Weights of a small GPT-style language model, trained from scratch on English Wikipedia.
Size: 16 layers, 3 heads of 64, MLP 768 GELU, 7.9M parameters.
Each number is 128 + 24 x the weight over its row's rms, rounded and kept within 0 to 255. Layers, rows and columns count from 0. The size above them is the row's rms in percent of the matrix's.

# layer 11 MLP up, 768x192, rms 0.119, rows 498-566, columns 96-143
size [100 102 103  98 102 102 106 109 101 102  98  87  96 104  98  99 100 107  95  99  98 102  96 102  89 101  98 102 100  94  92 100 109  96  97  98  99  97  92  95  96 102  99  97 108 107  85 104  90  91  90  99 103 101  94 109 100  94 101 101 101 104 101 111 101 103 102  96 106]
[[118  99 122 110 150 174  89 148 117 132 129 127 153 123 130 142 139 134 109 111 143  74 131 131 129  98 125 118 131 112 119 168 109  99 107 152 120 152 151 169 130 169 108 136 159 112 123  97]
 [130 119 171 135 135 131 137 130 141 135 142 113  98 137  90 177 109 148 108 145 116 173 136 142 128 133 126 153  87 137 150 124 143 133 135 133 125 130 153 153  90 186 111 116 156  87 123 113]
 [120 150 105 124 121 147 142 162 138 137 135 121  83 159 116 144 136 161 106 120 126 114 114 144  75 134 104  75 121 151 129 172 151 113 118 151 175 180 134 129  85 121 175 141  66 116 137 134]
 [189 112  81 105 128 130 102 158 141  90 151 156  98 118 128 163 119 163  75 130 135 112 153 114  88 145 131 144 137 102  77 138  89 103 150 121 145 149  94 128 128 107  95  89 135 121 125 159]
 [176 105 149 111 141 129 111 133 141 136 115 149 142  69 121 165  70 106 102 111 128 139 129 124 114 153 149 161 110 152 114 142  92 178 106 129 123 132 105 139 146 146 150 131 117 176 128 130]
 [130 152 133 128 157 159 140 100 124 101  88 111 154 174 119 195 121 140 129 123 159 127 111 138 134 140 119 142 174 116 102 152 129 134 130 125 146 143 137 108  88 159 151 117 169 114 109 128]
 [105  91 147  90 103 100 147 106 115 179 149 112 114 116  94 104 136 105 154 130  90 131 129  95 133 145  85 167 118  81  97 136 141 132 120 121 133 149 135 131 113 151 189 134 107 114 139 147]
 [104 127 164  91 101 125  99 179 149 147 151 144 121 123 114 106 125 141 136  80  78 144 131 171 136 132 108 161 118  90  92 160  73  90 135  93 156 135 149 104  95  98 129 127 108 164 113 143]
 [162 120 156 148 131 123 120 119 140 104 160  98 179 132 118 121 112 142 103 127  85 154 104 153  69 136 145 121 176 120 165 133 101 150 126 121 162 127 104 132 158 157  98 141  96 155 123 124]
 [124  96 147 102 125 127 132 118 137 160 124  99 112 116 129  94 209 116 128 131 102 137 102 156 141 105 140  66 121 100 152 128 143  90 143 180 138 128 151 118 143 125 122  98 114 105 155 126]
 [101 131 155  81 116 129 103 127 106 117 137 111 139 149 134 138 117 122 113 159 138 126 167 144 141 138  98 121 131 157 145  76 134 156 156 126 113 145  98 156  97 176  92 143  94 124 109  85]
 [103 131 144 140 161 139 134 127 125 122 105 118 163 133 114 117 140 150  89 148 145 122 105 156 194 139 132 131 100  98 162 114 146 128  73 150 123 129 144 149 136 137 139 127 147 166 143 119]
 [128  97 144 143 104 138 136  94 111 109 107  92 105 123 127 129 142 122 121 150 109 137 119 113 132 171 105 175  90 189 116 160 102 113 116 104 135 163 160 125 113 133 121 152 101 101 175 132]
 [124 113 109 126 110 144 102 152 124 134 135 157 134 106 134 103 113 133 107 122 123 117 162  76  95  66 117 145 147 135 118  76 148 113 108 129 166 129 172 127 125  91  97  97 177 131 155 107]
 [121 123 184 177 104 158 144 107  95 108 117 153 128  48 131  96  94 120 159 122 132  93 116 167 145 108  94 151 113 110 121  86 112 154 109 148 112 112 108 169  98 149 122 167 148 111 119 126]
 [132 118 154 141  78 146 130 140 121 158 114 146 113  97 162 148  95 119 127 123 120 120 121 150 132 135 110 140 119 114 143  97  71 148 162 156  85 108 164 112 149 125 175 131 162 116 126  89]
 [124 170 143 139 107 117 133 123 163 158 122 103 160 140 136 152 139 104 107 120 144 126 164  94 148  98 109 101 148  97 106 130 108 123 123 137 109 133 109 172 115  83 140 124 127 152 103 149]
 [118 121 114 189 145 152 158 151 145 168 128 108 133 137 119 158 136 118 108  89 164 139 107 166 155 101  94 148 158  91 110  89 143 131 112 157 124 138 119 116 120 118  97 107  99 124 146 126]
 [132 127 118 140 155 145 106 153 112 172 166 124 135  90 136 145 125  93 138 161 122 142 102  99 112 119 166 139 109 187 138  74 194 126 140  89 104 127 117 137 166 118 103 136 119 104 102 111]
 [126 142  88  84 138  99 172 141 102 114 119 129 158 153 122 110 116 162 141 149 110 100 176  70 111 117 152 148 140 117  76 134 113 103  91  88 159 162 146 112 133 115 156 105 133 140 155 131]
 [153 131 129 104 102 100 102 144 113 182 125 154 149 118 129 131 160 137 164 114 128 127 120  99 141 105  91 131  85 127  94 121 110 146  81 134  71 152 102 143 124 129 144 164 128 106 135 142]
 [135 167 143 140 102 150 132 123 134 101 123  92 118 114 127 135 133  85 132  94 141 158 168 159  95 146  74 135 139 127 108 103 128 131 114 165  99  85 140 139 140 106 133 148 126 152  94 146]
 [ 79 138 112 183 139 143 120 158 111 134 139 113 139 116 127  82 121 121 146  86 157 112  99 128  73 139 115 144  96 136 112 125 145 103 122 125 152 147 126 123 137  86 126 160 133 169 122 102]
 [107 147  86 110 135 102 125 112 135 145 114 146 140 135 119 141 114 143 150 107 120 137 122 141  98 129 111  98 133 110  94 131 125 132 114 125 159 155 115 171 121 176 112 140 104 167 169 143]
 [159 106 130 155 157  89 111 131 158 132 143 111 118 131  69 140 103 147 108 114 119 128 123 101 149 158 134 160 140  95 128 126 124 111 153 160 174 143 109 110 142 118 162  97 158 125  57 108]
 [122 135 143 106 132 146 128  90 144  93 103 124 125 118 126 110 129  90 125  98 157  79 164 191 143 149 131 130 135 120  93 115 143 137 141 109 145  76 115 123 104 188 132 172  98 146 150 160]
 [104 163 155 120 134 114 110 146 130 114 150 151 142 124 147 176 119 119  67  97 147 123 170 120 102 137 131 120 120 134 162  99 156 113 135 122 177 123 118  95 129 165 126 112  77 104 146 146]
 [142 131 111 188 104 108 146  70 127  97 104 106 104 116 127 131 149  93 151  97 120 195 122 146 100 113 126 121 132 149  94 165 119 158 147 139 144 132 129 113 115 147 146  76 122 177 141 111]
 [ 81 182 190 122 124 118 132 153  60  80  94 144 140 146  83 154 127 120 145  89 119  75 136 139 148 144 151 108 162 123 111 134 127 110  86  97 124 131 117 112 101 114 114 136 113 123 113 160]
 [160 120 119 151 122 144 121 119 126 107 126 107 138 135  67 141  91 121 119 140 108 138  93 123 140  95 151 143 102 151 159 123 115 148  99  93  87 126 136 148 109 136 119  97  98  94 187 104]
 [172 128 147 118 145  98 121 114 148 132  89 170 139 125 136 145 127 133 142  85 155 113 101 136 165 155 121 170 112 103 116 131 132 122 138 190 180 105 138 134 119 167 108 155 159 163 107 116]
 [114 105  83 137 100 123 117 109 107 161 123 150 152 139 127 109 143 172 142 136 166  97 154 115 126 207 170 120 137 153 110 119 132 125 148 118 137 100 104 118 134 140 131 130 114 138 187 129]
 [148 128 153 150 110 144 179 129 100  91 120 153 122 130 140 120 115 111 148 133 140 125 128 116  89 108 148 147 157 132 120 157 137  89 106 100 150 159 147 104 117 125 160 148 158 132 102 108]
 [137  67 128 158 149 170 156 108 145 119 146 123  96 145 103 155  90 120 132 117 141 123 109 109 130 116 161 153  98 137  94 120  78 118 160 145 160 111 117 106 160 157  97 145 107 132 158 132]
 [ 74  97 112 112 164 130 123 166  86  94  72 142 153 117 117 117 128 165  98 109 159 113 112 158 118 146 155 128  98 123 160 157 124 158 133 123 166 144  96 105 117 168 155 134 121 144 128 133]
 [123 127 154 113 153 145 114 144 135 174 132 115 134 122 148 172 108 126 158 114 102 151 144 186 115 110  96 106 126 115  90 134  94 107 173 139 144 160 156 126 124  96 134 119  97 118 152 112]
 [143  98 168  98 123 120 126 138 130  91 138 123 144  75 135 118 187 162 126 148 126 122 172 176 144 133 133 118 159  97 130 132  55 158 133 131 111 168 136 111 132 176 134 145 122 189 107 109]
 [139 112 122 140 122 111 154 111  99  68  89 113 132 152 108 113  96 118 105 160 107 150 131 135 123 164 111 125 174 155 172 139 147 124 106 126 110 128 133 134 156 124 102 165 140 142 135 124]
 [140  95 130 100  91 103 109  79 128 107 135 149 141 121 129 175 186 106 114 137 166 121 134 114 131 143 134 137 119 117  85 180 156 115 121 132 120 134 121 153 123 143 115 135 144 154 144 159]
 [115 128 118 149 115 165 151 115 113 104 111 146 110 149  82 139 130 117 133 134  94 108 134 132 127 146 106 174 135 136 162  89 162 138 154 133 123 108 134 191 121 180 129 133 124 124 117 112]
 [149 130 121 145  99 115  99 119  88 149 113 145 121 148 108 159 137 143 122 154 121 123 124 122 163  82 128 145 134 143 100 120 131 120 122  93 127 132  82 128 149 103 107 186 150  97 127 144]
 [154 117 123 125  92  75  96 113 139 160 131  98 148 114 102 150 132 118 146 108  94 128 110  98 115 146 148 117 120 128 117 111 139 151 154 159 128 138 143 122 123 144 132 134 118 160 108 151]
 [118 142  94 104 114 156 104 121 159 139 144 189 112 113 116 134 156 128  98 104  93 124 135 138 110 190 121 121 126 187 140 118 133 159 158 156 147 124 147 148 123  95 137 133  90 123 188 119]
 [100 103 100 146 135 143 138 149 115 107 151 122 113 103 115  95 126 169 109 109 112 125  80 175  97 154 109  79  98 146 127 122 138 155 105  69 118 130 167 114 104 155 129 129 129 142 111 138]
 [122  99 138 176 129 129 127  89 144 123 138 119 135 131 101 127 173 111 113  99 157 163 130 172  97 131 102 161  94 153 115 165  99 162 118 129 150 109 192  96 131 132 106 147 114 150 183 141]
 [121  89 150 142 109 139 147 143 133 151 180 132 120  81 112 137 107 131 150 171 145 118 108 148 136 148 138 103 124  88  99 127 133 136 126  81 113 107 136  94 104 126 103 166 155 146 153  76]
 [117 102  91 117  87 170 116 127 134  88 118 144  78 142 120 163 104 148 136 111 106 114 152 113 120 126 120 155 155 155 119 169  82 116 135 119 168 117 122 144 100 146  97 116 136 110 140 144]
 [122 166 143 187 117 116 117 154 131 163 115 114 163 115 111 110 150 104 128 164 135 127 115  94 103 134 115  95 134 122 133 134 113 122  65 141 141 153 112 152 173 114 171 139 146 120 172  72]
 [128 106 175 118 126 138  97 100  89 126 124  91 115 129 118 135 160 123 134 143 106 117  94 129 164 167 151 127 108 122 106 109 189 127 122 108 110 136  72  97 127 131 158 126 115 162 128 144]
 [152 143 135 127 167 135 127 113 158 139 134  79 125 139 116 105 113 134 147 160 185 129 130 149 125 160 130 157 131 119 138  89  82 104 108 121 154  90 140 124  73 150 136 120 113 119 103 102]
 [120  92 120 124 165 120 137 107 154 178 114 114 110 114 124 149 145 123  90  64 144 121 136 107 131 134 132 114 144 103 112 189 113 133 118 156 147 106 171 127 114 126 100 144  90  94 138 147]
 [121 125  95 122 135 204 106 102 140 173 136 134 116 127 113 159 119 141 151 148 123 105 137 138 156 105 164 137 127 172 100 131 132 143 124  91 144 106 159 136 149 132 117 144 133  90 143 120]
 [109 138 124  97 107 112 159 130 114 157 131 131 179 117 136 119 101 128 129 135 119 147 115 150 146 155 126 147 101 123 150 118 125  93 150 104 128 133 125 121 117 103 168 150 154 102 124 127]
 [170 118 153 183 121  96 180 132 158 149 101 147 130 148 164  80 154 116 118 167  69 152 149 145 133  92 112 167 113 148 132 144  82 150  75 110 142 167 122 124 115 102 156 130 150 158 126 140]
 [138 137  97 113  76 135 129  76 136 135 132 110 121 133 113 157 132 103 135 115 129 122  87 161 123 174 132  93 161 114 191 130 145 147 130 166 106 149 128 136  87 159 135 119 159 107 156 159]
 [119 133 107 142 136 137 138 130 144 138 116 115 143 123 141 126 112 123 154  89 146 126 124 144 125 118 151  98 125 114 153 159 125 195 144 112 188 153 172 128 137 107  82 125  82 120 141  77]
 [ 77 108 162  87 153 111 110 104 158 177 130 134 102 167 147 127 117 156 115 130 129  96 136 110  83 135 114 113 131 161 135 135  81 137 144 141 154 121 146 109 156 179 149 126 116  96 120 123]
 [123 118 123 119 149 106 114 110 145 103 119 151 139 140 124 154 102 154 102 111 109 114 120 104 167 110 121 102 143 123 113 150 146 130 111 113 167 166  80 146  92 137 121 149 158 145 116 144]
 [118 116 158 140 158 160 105 144 124 133 139 109 156 108 128 116  88 110 124 197 158 133 100 128 143 154 109 135  95 104  94 121 133  93 114 105  73 104 137 148 101 108 168 147  65 110 138 124]
 [101 136 125  95  98 146 127 115  98 121 125 141 118  92 124 165 103 139  90 102 128  88 167 132 131 104 128 119 103 141 108 158 141 131 135 136 113 151  83 121  94 143 168 116  98 112 149 140]
 [122 138 117 135 115 151 150 131 127  99 126 141 114 155 103  84 112 182 101 156  81 123 133 146  99 135  97 121 106 177 124 136 152 158  97 116 146 127 157 131 106 138 134 141 116 146 152 130]
 [144 133  94  91 132 154  67 164 112 113 121  89 117 177 115 120 150 163 139 123 151 105 131 156 130 118  94 140  97 154 131 138 126 101 104 113 165 113 102 106  97 126 117 120 111 127 134 144]
 [115 116 104 115  69  82 141 112 139 162 129 149 130 102 162 112 123 117 125 121 121  72 169 115 117  86 150 187 116 109 119 108 163 137 116 126 159 146 152 104 117 111 135 100 135 126 146  92]
 [126 128 156 136 134 151 128 129 149 133  88 122 143 133 159 124 103 196 107 189 108  97 127  80 142 181 149  93 103  92 142 104 116 114 132 143 129 157 115 177 113 122 126 128 144  83 130 143]
 [130  74 125 113  96 119 113 153 127 134 140 138 121 110 118 113 179 108 125 170 148 122 100 112  98 133 101  98 119  75 119 121 120 150 163 108  99 144 110  89  91 133 117 105 135 113 117 159]
 [133 144 100 134 121 113 108 113 146 130 155 115 179 140 157 123 160 127 119  92 113 115 177 149 111 137 141 117 159 112 141 101 116 121 115 129 136 139 170 102 127 127 118 115 120  88 104 140]
 [127 119 146 125 123 182 139  90 121 153 134 155  83 106 133 163 130 136 135 161 169 121 120 133 129 118 127 152 145 164  95 126  89 102 135 124 126 112 152 129 119 136 184 152 148 137 124 120]
 [117 131 161 130 125 172 111 131 113 141 158  98  79 155 136 133 166 136 147 154  96 117 160 121 127 106 108 152 133 144 136 140  85 189 141 107 178 127 143 143 142 129 152 149 127 143 142 157]
 [118 125 141  98  91 128 112 114  53 113 104 112 152 117 162 104 149  79 128  88 137  73 118 133  88  88 102 107 122 126 100 130 147 137 170 159 151 171 121  79 168 109 101 119 152 120 166 153]]
# layer 11 MLP down (transposed), 768x192, rms 0.103, rows 498-566, columns 96-143
size [ 99 103 108  95 100 105 101 106 106  91 111  88 101 108 100 100  98 108  93  96 101  99 102 100  84  94  88 110  96  94  74 102 111 102  91  97 103  94  89  86  95 101  96 103 107 110  85 105 103  83  87 109 105  94  95 115 100  95 108  98  98 110 104 104  98 107  95  96 104]
[[134 120 152 118 155 127 133  80 156 165 130 121 146 135 102 143 133 139  86 137 112 144 100 143 138 146 138  88 131 121 117 113 139 152 110 102  81  84 154  87  81 119  92 158  96 130 117 122]
 [135 110 138 135 134 128 128 128 164 115 158 109 129 171 122 146 161 159 121  94 128 100 124 138 115 136 123 118 133 108 140 147 114 110 156 136 149 113 132 126 126 147 194 153  92 173 124 139]
 [132 125 108 136 105 114 143 134 168 177  58 121 126 151 111 127 119 126 138 118 109 156  46 165  92 134 110 130 136 146  94 133 143 145 169  96 160  88  99 140  97 126 101 118 163 145 106 134]
 [183 174 144 122 152 143 163 129 135 149 132 124 121 131 172 127  82 101 125 150 143 133 120 142 138 128 128  80 145 147 113 155 142 116 122 105  91 122  76 113 134 129 109 164 120 138 113 161]
 [117  88  92 118 160 119 145 145 102 136 174 103 108 101 124 110 132  78 100 111 146 125 117 145 110 109 121 142 135 139 143 153 126 150 114 117  75 132 158  61 132 138  97 155 158 100 145 121]
 [100 194 123  85  85 136 136 151 131 117 133 142 161 168 126  75 125 203 102 121 113 111 101  99 142 106 141 124 129 107 106 102 143 129 153 119 141 157 164 148 164 122 127 131 112 114 122 125]
 [168 130 112 144 126 122 123 142 172 115  93 130 138 148 154  94 151 136 113 111  99 145  85 167 141 177 149 116 154 105 142 126 137 156 101 106 123 150 133 140 146 137 155  99  95 146  92 170]
 [167 133  90 140 106 158 118 118 117 132 142 156 114 150 100 141 127 126 141 124 117 165 107 133 130 100 109 112 132 148 155 106 155 121 137 147 152 121 124 111 136  78 114 118  46 193 117  92]
 [131 129 126 123 125 154 139  81 136  86 149 133 165 153 136 113 131 101 151 113 109 172 115 151  89 116 161 143 152  91 162 160  97 116 135  92 176 114 134 184 147 126 130 149 113 131 113 117]
 [ 82 108 118  87 119 151 115 111 149  95  94 162 137 157 170 118 103 141 120 114 101 107 155 132 125  88 100 131 110 184 127 144  88 139 131 112 133 117 151 107 163 175 133 128 111 119 123 103]
 [136 118 160  89 137 141 156 117 137 123 148 130 117 104 119 114 118  94 109 136  87 147 176 123 118  92 138 136 176 133 185 161  97 134  85  95 128 121  92 161 103 154 159  94 157 109 100 148]
 [153 140 112 108 122  97 125 128 153 113 119 203  89 139 131 157 109  98 136 118 108 153 171 119 132 105 139 122 108 159  98 167 107 133 152 105  91 131 106 145  95  76 132 105 112 153 110 174]
 [ 97 137  93 120 131 147 109 129 151 108 122 146 106 150 118 111 155 158 111 142 119 104 157 146 140  97 141  80 147 129  99 115 118 123 165 196  62 108  87 120 130 101 165 172 103 129 120 134]
 [132  83 144  98 136 145  96 107 130 110 172 133 126  80 159 117  98 176 139  93 153  99 120 115 115 136 152 132 127 160 153 121 129 105  95 127  89 136 139 155 157 158 142  99 156 157 141 161]
 [124 134  66 124 126  83 108 145 150 176 148 159 158 145 132 131 141 130 107  46 152 149 121 121  94 161 135  74 137 155 121 146 144 143 119 114 131 152 126 108 136 153 112  89  96 152 139 134]
 [123 100 103  96 148 132 107 110 107 137 102 146 162  93 158 136 158  96 128 150 112 167 153  73 108 116 138 113 101 149 180 123 144 144 148 106 137 169 122 109 121 132 144 143 143 160  97  97]
 [157  95 123 115 139 102 136 164 134  91 135 129 171 145 103 127 163 117 108  84 103 113 119 130 147  82 145 135 111 157 112 107 143 119 111 157 116 154 106 134 105 177 124 111 169  96  99 143]
 [109 142  67 126 101 171 155 179 103 109 138 139 133  86 173 135  91 173 119 145 122 152 131 112 128  77 125 103  91 108 102 134 128 155 139 115 158  87 132 121  88 107 149 130 119 139 117 160]
 [151 124 155 114 118 106 148  84 101 107  81  91  94 103 155 135 128 123 137 153 135 126 120 107 154  90 105 157 146  99 138 115 107 131 127 138 122 132  95 117 136 132 144  94 142 145 166 137]
 [105 113 145 130 100 115 115 121 102 153 143 117 145  93  98 142 144 153 113 143  89 147  75 123 123 103 151 157 132 123 144 143 120 145 130 170 110 150 138 129 130 155 113 120 103 158 125 121]
 [150 114 165 123  95 128 130 127 108 130 142 154 155 123 169 112 166 101 115 105 135 153 152  83 140 106 135 130 129 165 120 146 111 115 137 138  90 154 110 137 142 137 119 143 136 119 105 134]
 [116 153  87 127 155 119 166 165 106 128 180 114 150 106 131 104  93  76 125 145 121 181 171 109 105 129  95 105 108  96 154 121 104 176 138 136 132 118 136  95 122 110 153 116 120 115 108 149]
 [158 113  92 124 138 134 139 172 101 123 133 112 118 108 170 144 149 125 132 128 128  96 119 160 109 138 120 180 139 113 148 158  95 151 114 152 154 103 124 139 110  97 119 150 159  78  92  88]
 [157 104 130 142 134 111 133 179 115  96 125 146 144 154 114 135 162 156  94 168 131 152 111 147 116 104 148 149  98  94 107 159 141 158 109 124 105 142 166 125  97 104 142 136 138 137 119 122]
 [122  85 138 105 103 164  73 108  99 135 160 115  98 149 178 118 140 126 121 124 126 135 122 155 171 178 139 126 120 107 119 102 124 135  97 122 134 120  63 154 216 104 134  65 120 139 116 143]
 [126 130 157 152 117 134 120 128 118 117 102 121 122 186  83 131 148 178 107 133 129  91 145 146 123 129 184 161 154  91 125 131 124 111 116 161 171 144 135 158 159 126 136 115 130 138 126 113]
 [ 85 158 151 137  93 170 106 149 131 137 115 115 115 147 119 164 141  83 137 141 130  80 130 126 139 147 150 109 138 134 110 126 110 116 120  98 111 105  81 126 176 119 150 143 143 175 135 103]
 [ 91 123 158 154 152 149 179 116 120 155 124 127 120 130 124 112 120 150 110 106 142 134 110 119 139 116 124 133 163 123 108  98 161 109 101 148 114 144 124 122  75 118 122 111  91  92 155 111]
 [106 160 114 106 125 159 150 168 159 158 134 137  76 130  93 129  96  84 167 107 158 144 119 151 121 156 114 142 151 116  97 148 101 127 135 117  89 150 131 115 128 125 141 142 138 101 150 114]
 [106 158 116 132 120 134 105 115 156 143 146 128 122 142 172 150 159 151 119 128 165 118 159 102 112 114  76 136 141 108 110 116 114 127 139 138 111 121 156 133 154 142 135 161 147 157 141 189]
 [ 72 130  89 113 150 138 144 155 152 168 174 107 119 126 105 130  98 157 146  93 107 162 145  79  99  93 110  92 140 161 128 112 120 127 139  97 130 115 157 159 125 132 128 130 118 101  89 111]
 [135 146 132 144 101 145 119 139 172 151  95 121 164 109 150 145 123 135 146 140 132 134 165 147 148 165 157 138 112 138 120 139  89 167 168 121 124 103 152 153 141 115 138 124 112 148 137 122]
 [130 133 120 128 107 170 124 135 110 158 103 113 152 177 164 118 123 145 163 127 129 130  68 127 135 139 148 140 121  75 128 147 132  89 145 150 112 135  95 112 159 117 117 147 161 132 104 119]
 [159 144 103 163  84 119 150 153 139 122 129 136 100  92 104 134 147 151 115 142 128 136 102 170 152 116 125 106 148 122 126 136 159  85 123 109 143 124 129 125  93 146 156  90 117 101 139 109]
 [148 154 108 150 155 139 124 159 165 151 169 136 142 140 101 136 109 153 157 116 180 131  99 115 126  92 128 141  85 162 101 107  74 137 135 120 143 161 118 113 128 131 154  85 127 129 137  87]
 [169 169  91 104  92 114 142 169 110 119 154 117 113 134  85 115 125  93 120 126 125  66 171 107 134  92 120  90 152 136 111 130 164 152 125 135 148  82 106 111 107 118 115 141 142 112 170 121]
 [154 136  70 157 147 142 106  98 143 127 126 114 156 104 145 140  91 146  97 105 146 122 120 103 164 110 103 151 132 122 123 125 174 126 140 133 131 123 133 143 132 123 135 144 123 120 133 112]
 [113 133 135 156 129 132 126 113 152 138 140  77 101 176 119 146 125 160 104 109 167 117  90 144 111 141 112 133 118 161 124 164 100 108 158 144 145 123  94 122 137 138 143 111 139 137 131 165]
 [113 140 108 156 105 162 120 124 115 140 132 140 133  96 130 133 150 137 153 131 165 162 161 126  77 138 107 140 112 155 110  99  75  91 119 138 140  94 141 143  85 127 104 106 123 130 148 124]
 [111 140 119 138 166 121 141 124 159 130 134 129 126 137 145  94 169 119 119 116 100 119 143 137 180 120 139  87  78 157 125 115  93 145 119 108 148 117 118 130  93  68 116 138 130 104 150 145]
 [115 115 155 113 107 104 157 105 131 131 152 120 150 105 132 150 123 120 102  67  90 123  87 126 119 126 168 124  80 130 151 169 126 168 148 120 124 147 132 149 115 125 160 110 124 131 117 130]
 [185 113 119 124 140 149  84 134 120 119 137 158 134 150 148 116 123 162 143 144 128 146 107 114 172 145 109 180 124  99 142  99 149 120 130 133 116 131 113  90 128  93 119 104  75 133 116 165]
 [115 151 180 122 118 170 138 155 114 124 141 196 136 125 163 133 116 110 113 119 142 141 159 111 169 209 138 130 123 155 159 111 149  90 105 141 120 125  98 164 128 170 151 142 102 143 106  95]
 [141 140 116 121 103 118 119 160 126  71 106 147 153 148 104 142 132 150 102  88  88 180  92 152 147 112  98 154 132 158 128 171 127 135 138 121 141 113  76 114 160 128  79 152 112 119 147 149]
 [161 151 122  99  90 161 135 143 127  98 108 159 127 107  92 139  83 183 135 159  86 118 144 124 129  81 155  99 112 116 118 119 121 135 119 132 126 116  90 160 134 122 142 120  93 134 136 127]
 [124 118 160 134 136 123 119 130 141 113 140 141 125 126 101  97 149 153 139 152  99 126 140 155 115 119 134 157 131  95 120 159 113 175 131 148 150 100 128 159 112 155 154 134 112 113 157 107]
 [155 140 128 134 138 127 115 126 139 130 152 159 133 100 108  92 127 150 130 110 167 125 135 122 149 132 113 133 134 153 175 124 152 109 131 137 145 118 123 104 112 113 118  82 112 151 154 119]
 [154  93 107 151  98 115  79 151  81 188 109  83  94 125  99 136 119 139 104 108 147 101 133 121 141 110 159  94 111 131 112 143  89 157 119 127 112 126 168 135 117 124 119 143 148  96 139 115]
 [139 124 134 108 118 110 134 139 162 126 130 119 148 107 167 139  59  86 120  98 146 154 117 142  77 122 126 127  96 122 122 131 113 125 124 138 165 112 150 101 115  97 101 144 127  98  70 131]
 [119 143 119 145  74 121 113 110 113  92  99 143 131 136 129 187 120 142 119 101 149 153 144 135  94 104 139 113 116 102 134 152 129 173 130 112 100 103 103 139 117 106  76 112 128 132 129 137]
 [126 129 102 166 156 108  87 151 162 178 140 108 155 135 153  90 154 171 141 130 101 131 145 114  73 146 177  95 124 173 143 154 157 149 136 132 141 108 163 128  98 162 125 121 100 159 109 110]
 [ 68 151 101 163 131 138 135 142 125 143 161 105 145  99 130 119 159  86 155 122 148 121 144 161 121 140 100 122 137 142 120  91 126 130 126 157 161 133 126  71 103 110 147 151  92 140 120 139]
 [113 126 155  92 116 108 135  98 137 124 164 167 153 140 131 178 141 146 131 139 181 152 126 126  93 143 146 127 126 103 117  91 137 155 139 133 112  93  73 125 102 154 118 140 138 156 107 136]
 [122 131 156  93 146 124 143 132 137 147 143 103 105 142 130 137 118 120 198 125 148 148 130 118  78 130 128 120 130 113 140 140 143 106 137 137 138 133 138 125 150 152 184  84 129 144 141 136]
 [101  97 112 135 173 125 156 122 118 125 103 128 140 158 135 129 159 106 110 127 173 158 121 176 119 165 151 169 153 121 139 119 126  81 149 134  84 118 109 107 150 122 135 149 157 100 119 125]
 [129 148 144 117 132 101 138  99 131 159 181 132 161  73 174 125 129 119  95 118 105 176 124 128 139 130 100 137 136 135 120 134 165 132 118 147 159 134 165 112  73 160 170 135 143 144 148 148]
 [131 171 135 108 129 106 103 101 134 150 156 136  95 171 119 110 118 179 136 127  92 163 133  84 146 172 144 143 145 115  90 130 138 161 127 110 121 127 131 141 135 166 135 131 119 145 165 128]
 [124 144 119 148  94 132 147 143 128 102 152 151 177 123 154 117 120 117 164  75  83 152 135 117 132 116 105 108 118 142 103  94 114 184 130 172 122 132 133 144 177 154 106 160 131 137 138 133]
 [144 127 102 117 139  69  97 137 149 121 106 126 151 145 144  95 185 135 153  78 127 132 150 126 114 176 133 153 121  65 130 165 144 132 187 115 123 130 103 140 141 171 144 137  85 169 103 121]
 [ 97 136 165 142 167 133 151 103 179 132 118 137  92 133 119 165  85 170 142 129  98 132 108 131  99 108 108 133 115 117 155  87  93 123 133 119 137 163 121 140  90 183 107 139 150 136 142  92]
 [120 122 143 150 154 144 112  84 129 129 122 108 126 148 146 112 109 141 127 131 155 168 115 129 134 140 140 133 115 154 143 106 123 141 127 128 124 168 131  99  73 107 104 121 114 124 107 159]
 [172 112 127 125 139 134  76  83 104 143 163 146 107 156 142 116 153 184  67 124 108 171 105 122 126 130 195  98 148 116 111 114 117 144 123 114 133 151 123 120  97  90 147 102 124 110 173 108]
 [ 98 122  67 108  98 148 143 100 119 159 102 141 119 137 146 123 165 141 145 116  95 131 127 109 159  92 124 120 155 128 122 121 101  88 110 139 144  71 111 166 169 176 109 160 157 120 125 123]
 [110  96 115  93 140 125 148 130 158 129 101 143 113 121 122 102 114 119 144 132 126  97 110 188 104 103 167 130 128 116 164 142 135 163 143  79 141 184 154 144 117 147 124 129 113 145 146 117]
 [125 139  83 116 146 141 135 117 149 136 150 148 138  99 127 155 123 135 103 178 148 106 144 122 150 118 176 119 141 131 144 112 126 148 109 138 102 133 145 141  57 127  91 106 164 153 185 135]
 [116 146 158 123 135 131 133 140 127 147 128 119 127 121 109 159  95 130 123 113 148 141 156 100 137 131 136  99 143 130  98 106  87  83 157 111 110 139 149 129 161 121 147 126 113 111 111 108]
 [ 99 103 128 118 107  84 108 132 109 129 149  84 152 116 154 104 133 124 116 117 111 110 123 113  98 120 151 121 149 157 152 112 156 121 119 146 145  86 162 100 145 114  85 115 169 114 139 129]
 [146 121 141 142  88  95 168  87 101  89 115 139 139 154 122 189  65 140 137 120 179  99 142  78 126 124 147 113 108 110 179 132 113 124 172 119 145 114  92  92 157  97 126 130 165 112 119 148]
 [152 118 147 147 119 159 104 126 109 121 157  59 123 165 131 131  72 145 117 122 119 137 140 179 125 158 131 135 127 122 134 124 131 109 120 136 125 121 160  85  96 112 119 116 145 106 146 132]]